config.toml
n_head = 3
head_dim = 32
norm_place = "pre"
rope_base = 100000.0
rope_fraction = 1.0
attn_scale = 0.177
init_std_up = 0.0704
weight_decay = 0.0
Each number is 128 + 24 x the weight over its row's rms, rounded and kept within 0 to 255. Layers, rows and columns count from 0. The size above them is the row's rms in percent of the matrix's.

# layer 6 MLP up, 256x96, rms 0.0678, rows 46-67, columns 0-47
size [109 102 101  98  89  92 109  97 102  98  98  87 108  92 111  94 102  95 101  93  96 110]
[[110 127 113 124 114 120 111 142 164 126 134 168 110 135 103 119 102 139 163  52 126 122 174 113 105 151 101 142 153 154 107 112 121 125 138 135 142 153 137 113 159  76 137 144  82  96 111 150]
 [137 124 129 164 130 154 125 115 115  94  97 147 131 136 123 176 162  69 123 134 144 150 107 111 167 108 180 153 107 127 136 124 105 128  83  96 105 119 155  85 105  97 118 141 135 107 146 171]
 [105 133 148  93 206 137 105 162 127 108  97 125 123 140 106 124 130 140 164 119 128 107 131 142 174 125 123 142 119 102 109 132 129 126 137 127 144  86 131 137 128  86 110 147 129 102 136 120]
 [ 67 122 110 102  88 120 132 112 134 123  59 166 129 134  92 118 101 107 169 161 163 114 159 130 141 129 118 122 116 111 173 125 144 115 141 156 157 150 119 100  80 100  52 124 130 165 124 131]
 [139 148 128 124 123 103 151 122  83 131 107 161 166 151 116 121 176 100 135 105  82 113 153 131 105 170 108  87 111 130 122 126 146 150 134 181 116 124 131 151 157 108  90 150 161 125  97 155]
 [134 130 100 114 107 137 124 148 128 146 145 107 135 140 161 118 135 103  97 137 169  60 139 131 131 169 133 147 101 134 124 138  73 116 143 144 123 130 145 116 156 124 157 115 140  78  93 144]
 [107 116 118 109 155 125  90 137 141 136 112 117 149 106 151 127 103 135  97 143 111 148 124 117 117 111 143 164 120 174 123 127 155 145 160 164 112 155 111 135  98 187 124 144 142  92 103  82]
 [116 100 111  91 135 147 139  95 107 155 119 172  84 127 119 133 148 124 149 147 160 122 140 134  89 179  85 108 141 135  96 124 128 156 188  81 154 121 151 118 111 157 134 121 130 115 168 148]
 [119 139 111 139 118 143 128 120 129 107 117 158  81  76 132  70 145 121 123 114  83 145 161 156 135 142 105 158 119 148 124  90 118  83  98 118 109 145 160 163 143 130  76 137 110 156 121  97]
 [ 97 136 139 106  74 137 109  89 155 125 151 126 166 140 165 111 127 149 103 166 131 123 120 129  88  98 123 173 120 145 114 140  81 123 143 143 115 174 159 133 139 180 139 152 121 168 145 128]
 [121 133 139 151  72 132 174 140 151 177 105 115 162 109 159 140 138 146 126 163 165 143  84  98 100 157 169 132 177 101 101 138 140 131 129 130 151  84 108  84 108  93 127 153 126 132 136  98]
 [115 177  61 143 105  98 157  97  86 128 140 132 166  96 130 124 162 109 163 125 129 121 160 135 129 120 123  86 129 132 131 142 161 138 116 137 119 105  99 131 129 130 101 131 135 125 126 133]
 [160 162 136  95 123 142 149  98 110 126 176 153 118 129 106 163 116 165 160 106 135  93 143 151  99 111 134 146 132 151 108 109 135 132 108  93 119  93  82 134 117 121 123 146  95 133 123 118]
 [161 100 112 120  63 165 131 117 118 113 178 144 155 128 142 135 142 133  77 131 126 102 130 170 112 101 122 141 145 108 143 149 135  88 142  94 111 169 109 147 170 110 147  78  94 119 125 148]
 [163 139 151 107 118 169 124 109 134  99 116 165  99 162 156 142 134 131 154 119 159 149 117 109 128 172 141  90 111 106 134 144 111 148 140 165 122 133 137  97 121 143 143 141 119 115 128 133]
 [128 102 140 102 150 117 121 137 139 108 152 121  98 168 126 112 156  87 139 138 134 177 164 128 128 122 115 105  98 115 123 180 107 117 135 140 107  97 111 148 140 130 146 151 150 161 144 116]
 [104 138 144 139 116 103 127 110 172 131 164 106 140 145 110 140 125 154  89 147 132 100 124 117 162 167 112  97 119 152 126 145 112 144 128 101 123 119 154 169  87  89 112 165 154 156  69 159]
 [188 121 101 124 137 133  72 122 149 127  97 153 113 161 160 120 124 121 111 156 153 131  99 115 122 139 114 128 117 128 161 139 138 116 166 126 142 103 103  94 128 118 126 128  81 152 111 117]
 [112 115 135 134 149 130 132 183  84 125 108 135 129 109 131 116 111 140 124 101 153 129 157 152 103 145 146 119 129 105 105 134 124  96 147 121 176 154 173 158 114 168 176 106  86 122 116 140]
 [ 95 119 140 112 114 139 118 115  99 140 123 119 189 139 110 116 125 116 160 158 142 133 136 148 144 105 144 129 132 102 182  97 133 180 132 151 121  91 102  84 107  84 134 148 143 119 157 104]
 [107 143 138 126  98 162  97 139 132 159 136 108 108 127 100  75  80 157 133 136 144 114  94 117 119 171 166 158 142 118 180 148 138 150 142 128 120 128 154 129 143  96 118 105 107 127 172 120]
 [118 147 120 127 109  91 111 105 130 153  97 150 148 187 155 128 126  87 142 131 111 141 139 130 120 105  96 106  92 150 160 183 122 137  83  84 147 181 135 150 133  94 111  92 129  82 117 137]]
# layer 6 MLP down (transposed), 256x96, rms 0.0707, rows 46-66, columns 0-47
size [103 103 107  94  93  91 101  95  96  97  99  91 111  88 101  98  99  99  97  92 103]
[[151 132 135 112 174 118 128 127 165 171 158 125 114  80 120 159 139 124 128 123 130 153 162 104 140 165 143 143 135 128 119 147  96 112 125 115  58  95 105 119  99 161 106 108 141 114  83 131]
 [135 117 112 145 146  68 126 121 162 155 132 119 112 131  72 100 122 128 139 116 155 131 102 186 150 142 116  80 131 127 123 155 161 152 115 144 124 135 142 139 151 121 141 155 122 121  81 140]
 [114 143 139 141 129 122 142 133 120 112 134 136 161 147 151 133 110 139  96 132  90 143 127 134 173 136 153 142 160 168 141 160 145 133 129 180 140 146 131 131  86 161 108 140  74 121  95 123]
 [152 108 135 125 138 126 116 124  99 120 146 142 119 122 177 168 144 112 125 138 164 157 118 154 119 144 120 105 125 129  95 133 134 100 125 138 142 127 112 167 128 128 139  95 114 109 162 131]
 [128 103 134 131  67 129  81 163 117 174 166 100 116 132 172  80 147 122 137 130 147 159 111  83  98 150 106 131 117 117 147 126 135  94 107 128 143 175  76 125 107 113 124 120 118 105 105 161]
 [ 97 161 123 145 125 102 136 163 122 155 153 141 126 144 141 137  81 108 170 157 189 118 118 116 144  96 103 107 116 166 148  99  96 181 160 100 138 126 113 146 113  76 123 124 149 122 126 109]
 [145 122 145 137 140 117 157  94  90 135 157 136 132 132 119  57 137  75 110 135 152 117 160  88 151 167 124 152 160 128 147 145 146 121 125  78  97 115  99 162 147 102 135 154 128 138 111 137]
 [ 78 110  99 149 165 135 121 146 136 108 146 110 101  96 146 111 146 139 133 116 115 139 119 119 114 128 118 168 125 134 144 172 135 142 137 196 131 110 138  86 138 127 144 113 130 126 126 113]
 [101 123  85 121 135  78  99 125 131 145 122  75 137 165 115 139 126 128 146 157 130 145 140 106 151 129 131 119 168 155 122 107 124 105 146 132 185 114 139 122 111 152 114  80 118 125 147 147]
 [145 186 123 139  96 173 140 161 114 139 113 146 152 154 158 129 181 110 160 136 177 120 146 116 143  97 126 132 121 149 105 182  99 118 121 115 175 130  92 153 132 156 160 130 119 129 121 125]
 [159 132 142 134 143 135 121 108 138 156 108 112 132 122 131 120 143 146 100 158 104 103 112 104 119 127 144 145  99 161 136 162 107 132 118 130  97 127 164 138 118 102  81 108 108 111 118 115]
 [ 87 137 135  92 142 120 176 125 127 136 106 116 136 102 139 138 139 112 100 131  82 169 105 124 122 148 110  86 144 106 192 104  99 129 161 146  95 176 170 125 152 141 139 129 110 119 118 127]
 [118 126 169 139 117 167 127 175 116 143 149  94 133 157 126 129 126  79 113 153 110 142  91 136 140 118 155 114 107 119 102  85 101  64 126 119 130 115 137 131 142 124 145 146 168 127 119 121]
 [137 132 126 145 126 113 161 145 118 150 187 135 141 118 133 121 130 127 133 140 170 114 127 125 145 129  92 153 100  94 178 148 113 114 100  98 142 183 132 144 126 139 141  90 155 149 134 121]
 [127 154 144 102 123 141 140 135 121 109 135 140 117  87 106 109  97 140 136 186 118  92 123 117 141  75 137 136 134 155 136 126 112 166  83 104 124 161 106 140 128 101 144 129 152 152 109 141]
 [118 142 123 140 123 141 120 150 129 126 130 141 130 122  89 177 159 140 108 106 166 117 126 110 105  77 130 119 119 118 157 124 161 157 114 142 114 145 127  97 116 163 158 108 184 117  97  68]
 [123 139 130 125  69 116 128 156 148 153  77 119 114  94 135 129 107 109 118 138 157 104 126 142 119 171 133 138 155  87 143 102 116 140 127 135  95 178 139 106 112 145 107 166 172 124 111 129]
 [138 128  98 127 147  88 157 141 143 149 126 153 147 145 146 152 164 119 143 123  90 126 102 109 113  93 120 114 135 110 127 117 114 135 140 123 121 103  39 153 162 139 107  94 143 165 110 151]
 [142 158 165 141 176 141  96  66 119  96 163 116 133 131 110 130 118 149 118 116 109 144 176 126 159 103 100 167 136 143 161 111 100 127 206  70 151 104 118 133 124 109  98 136 160 119 113 142]
 [113 118 141 115 129 114 154 125 122 133 135 121 162 103 137 142 176 154 128 137 106  77 153 147  90 108 113 151  86 107 130 135 126 143 104 106 112 184 158 135 173  92 116 161 104 138 161 123]
 [ 88 123  73 148 100 170 123 103 126  98 154 147 145 125 124 123 128 143 146 124 120 101 134 144  85 119 145 108 164 144 139 120 126 133  94 104 145 124 128  96 142 140 109 146  94 132 127 119]]
# layer 6 MLP gate, 256x96, rms 0.0732, rows 47-67, columns 0-47
size [104 102 102  90  82 105  97  97 101 102  87 115  88 103  97  98 100  97  89  96  98]
[[157 142 137 135 168 147 119 135  70 154  87 148 110 156 144 124 114 118 139 170  99 129 124 132 145 134 120 123 111 159 156 143 176 125 120 155 132 102  89  80 166 139 137  95 137 130 135 115]
 [ 81 150 111 143 147 131  96 115 109 172 134 109 103 111 113 108 139 129 128 118 131 159 169 102  88 106 157 154 112 122 135 128 141 111 126 122 131  84 119 137 110  91  94 120 126 153 146 158]
 [126 146 154 110 115 156 157 123 119 138 144 117  91 166 108 137 163 147 128 146 151 122  86  50 148 168 140 141 151 147 104 115 102 118 106 167 135 123 144 126 151 157 107 152 119  83 122  77]
 [119 126 111 158 110 108 113 185 119 130  86 115 180 144  95  90 137  93  99 175 130 148 103  88 133 152 114 171 143 118 103 148  91 116 161 159  89 150 121 133 118 103 144 170 176 119 144 123]
 [178 119 130 107 117 156  52 188 120 110 124 128 104 123  86 118 148 127 159 137 130 171  90 102  86 116 109 138 141 125 137  80 146 125 112 136 112 112 146 127 154 149 120 131 128 130 110 112]
 [126 135 135 149  66 132 121 170 164 129 139 125 114 143 120 150 134 149 140 159 145 119 134 117 127 110 108  87 180 128  94 122 131 111 136  74 111 132 169 115 125  84 122  98  97 124 158 173]
 [ 74 121 123  93 121 122 167 100 146 130 185 140  89 115  96 164 130 156 139 152 147 115 155 125 106  75  73 160 120 150 115 145 145 130 141 152 115 151 104 109 142 123 138 120  98 123 155 109]
 [117 159 119 102 156 150 132 144  99 144 158 100 120 170  89 113 117 103  98 119 117 127 119 181 149 113  79 114 123  95 106 149 172 116 129 138  96 144 150 131  59 120 128  93 143 126 145 182]
 [122 109 119 121 113 125 145  92 123 118 158 131 168 134 132  74 110  70 120 141 120 103 143 106 108 115 110 101 101 105 117 168 130 150 111 153 107 112 141 129  99 118 131 165 171 152 128 114]
 [123 116  85  86 181 120 157 136 123 125 136 125 142 174 106 124 151 104 100  99 105 146 142 119  91 116 139 137 139 189 114 122 140 134 134 113 144 130  76 129 164 122  95 126 117 116 128 163]
 [125 179 119 133 113 114 115 133  90 102 112 106 172 101  89 131 143 112 106 118 150 159 151 148 101 124 172 106 162 128  83 140 103 160  98 118 106 140 113 115 108 131 129 142 166 150 127 125]
 [154 139  77 127 116 122  97 146 150 115 173 102 124 104 136 140 155 172 172 187 121 142 150 142  92  93 137 135 113 155 132 110 143 116 132 106  95 120 131 127 149 118 134 140 112 124 118  95]
 [103 110 133 109 113 150 194 107 158 118 143 147 143 107 100 134 152 172 107 125 106 133 129  92  99 127  79 159 144 156 125  87  95 109 127 125 107 166 124 195 126 159 168 117 106 149 137 161]
 [158 147  62  94 130  93 121 115 113 149 160 148 140 167 103 137 171 120 116  89 154 106 126  92 108 142 163 131 114 119 114 116 135  83 113 128 136 138 114 100 166 105  84 145 119 123  97 120]
 [ 90 114 117  95 100  96 129 107 126  80 161 110 137 142 111 134 127  88 133 133 169 124 121 141 121  89  99 141  87 132 104 138 156 109 170  97 130 116 175 131 124 148 109 120 126 136 133 102]
 [138 148 149 139  77 109 148 104  76 125 119 165 142 137 159 106 107  83  76 117 141 116 107 114 108 172 145 140 126 100 128 136 110 145 131 125 131 123 138 121 127 155 144 140 138 104  84  95]
 [144 149 118 111 123 159 154 158 112 149 114 118 119 143 119  84 145 111 145 136 145  98 149 159 137 103 128 123 110 113 153 141 132  99 147 149 120 103  77 108 138 142 124 174  99 111 155 123]
 [106  98 110 146 107  95  85 108 161 132 109 141 117 154 124 110 125 151 114 124 107 103 127 147 170 115 107 133 126 129 126 127 170 119  79 120 128 151 120 134 101 126 131 111 108 126 109 132]
 [128  96  92 122 126 108 144 130 111 129 169 169 125  93 100 150 155 121  81 115 123 151 161 116 127 166 142 115 113  91 139 137 118  95  83 137 139 168 156 148 151 149  99 138 141 122 125 129]
 [176 122 109 134 113 104 145 126 128 121 137 146 146 106 168 147 190 108 105 133 121 174 142 157 117  90 108 148 148 125 136 115 132 133  86 124 164  90 106 107 115 177 137 109 134 121 100 135]
 [128 115 143 125 136 110 104 126 156 106 134  92 157 126 156  94 127 151 129 121 136  88 147  93 102 125 167 193  88 127 120 174 117 145 169 151 139 101  78 127 143 129 111 143 126 144 117 124]]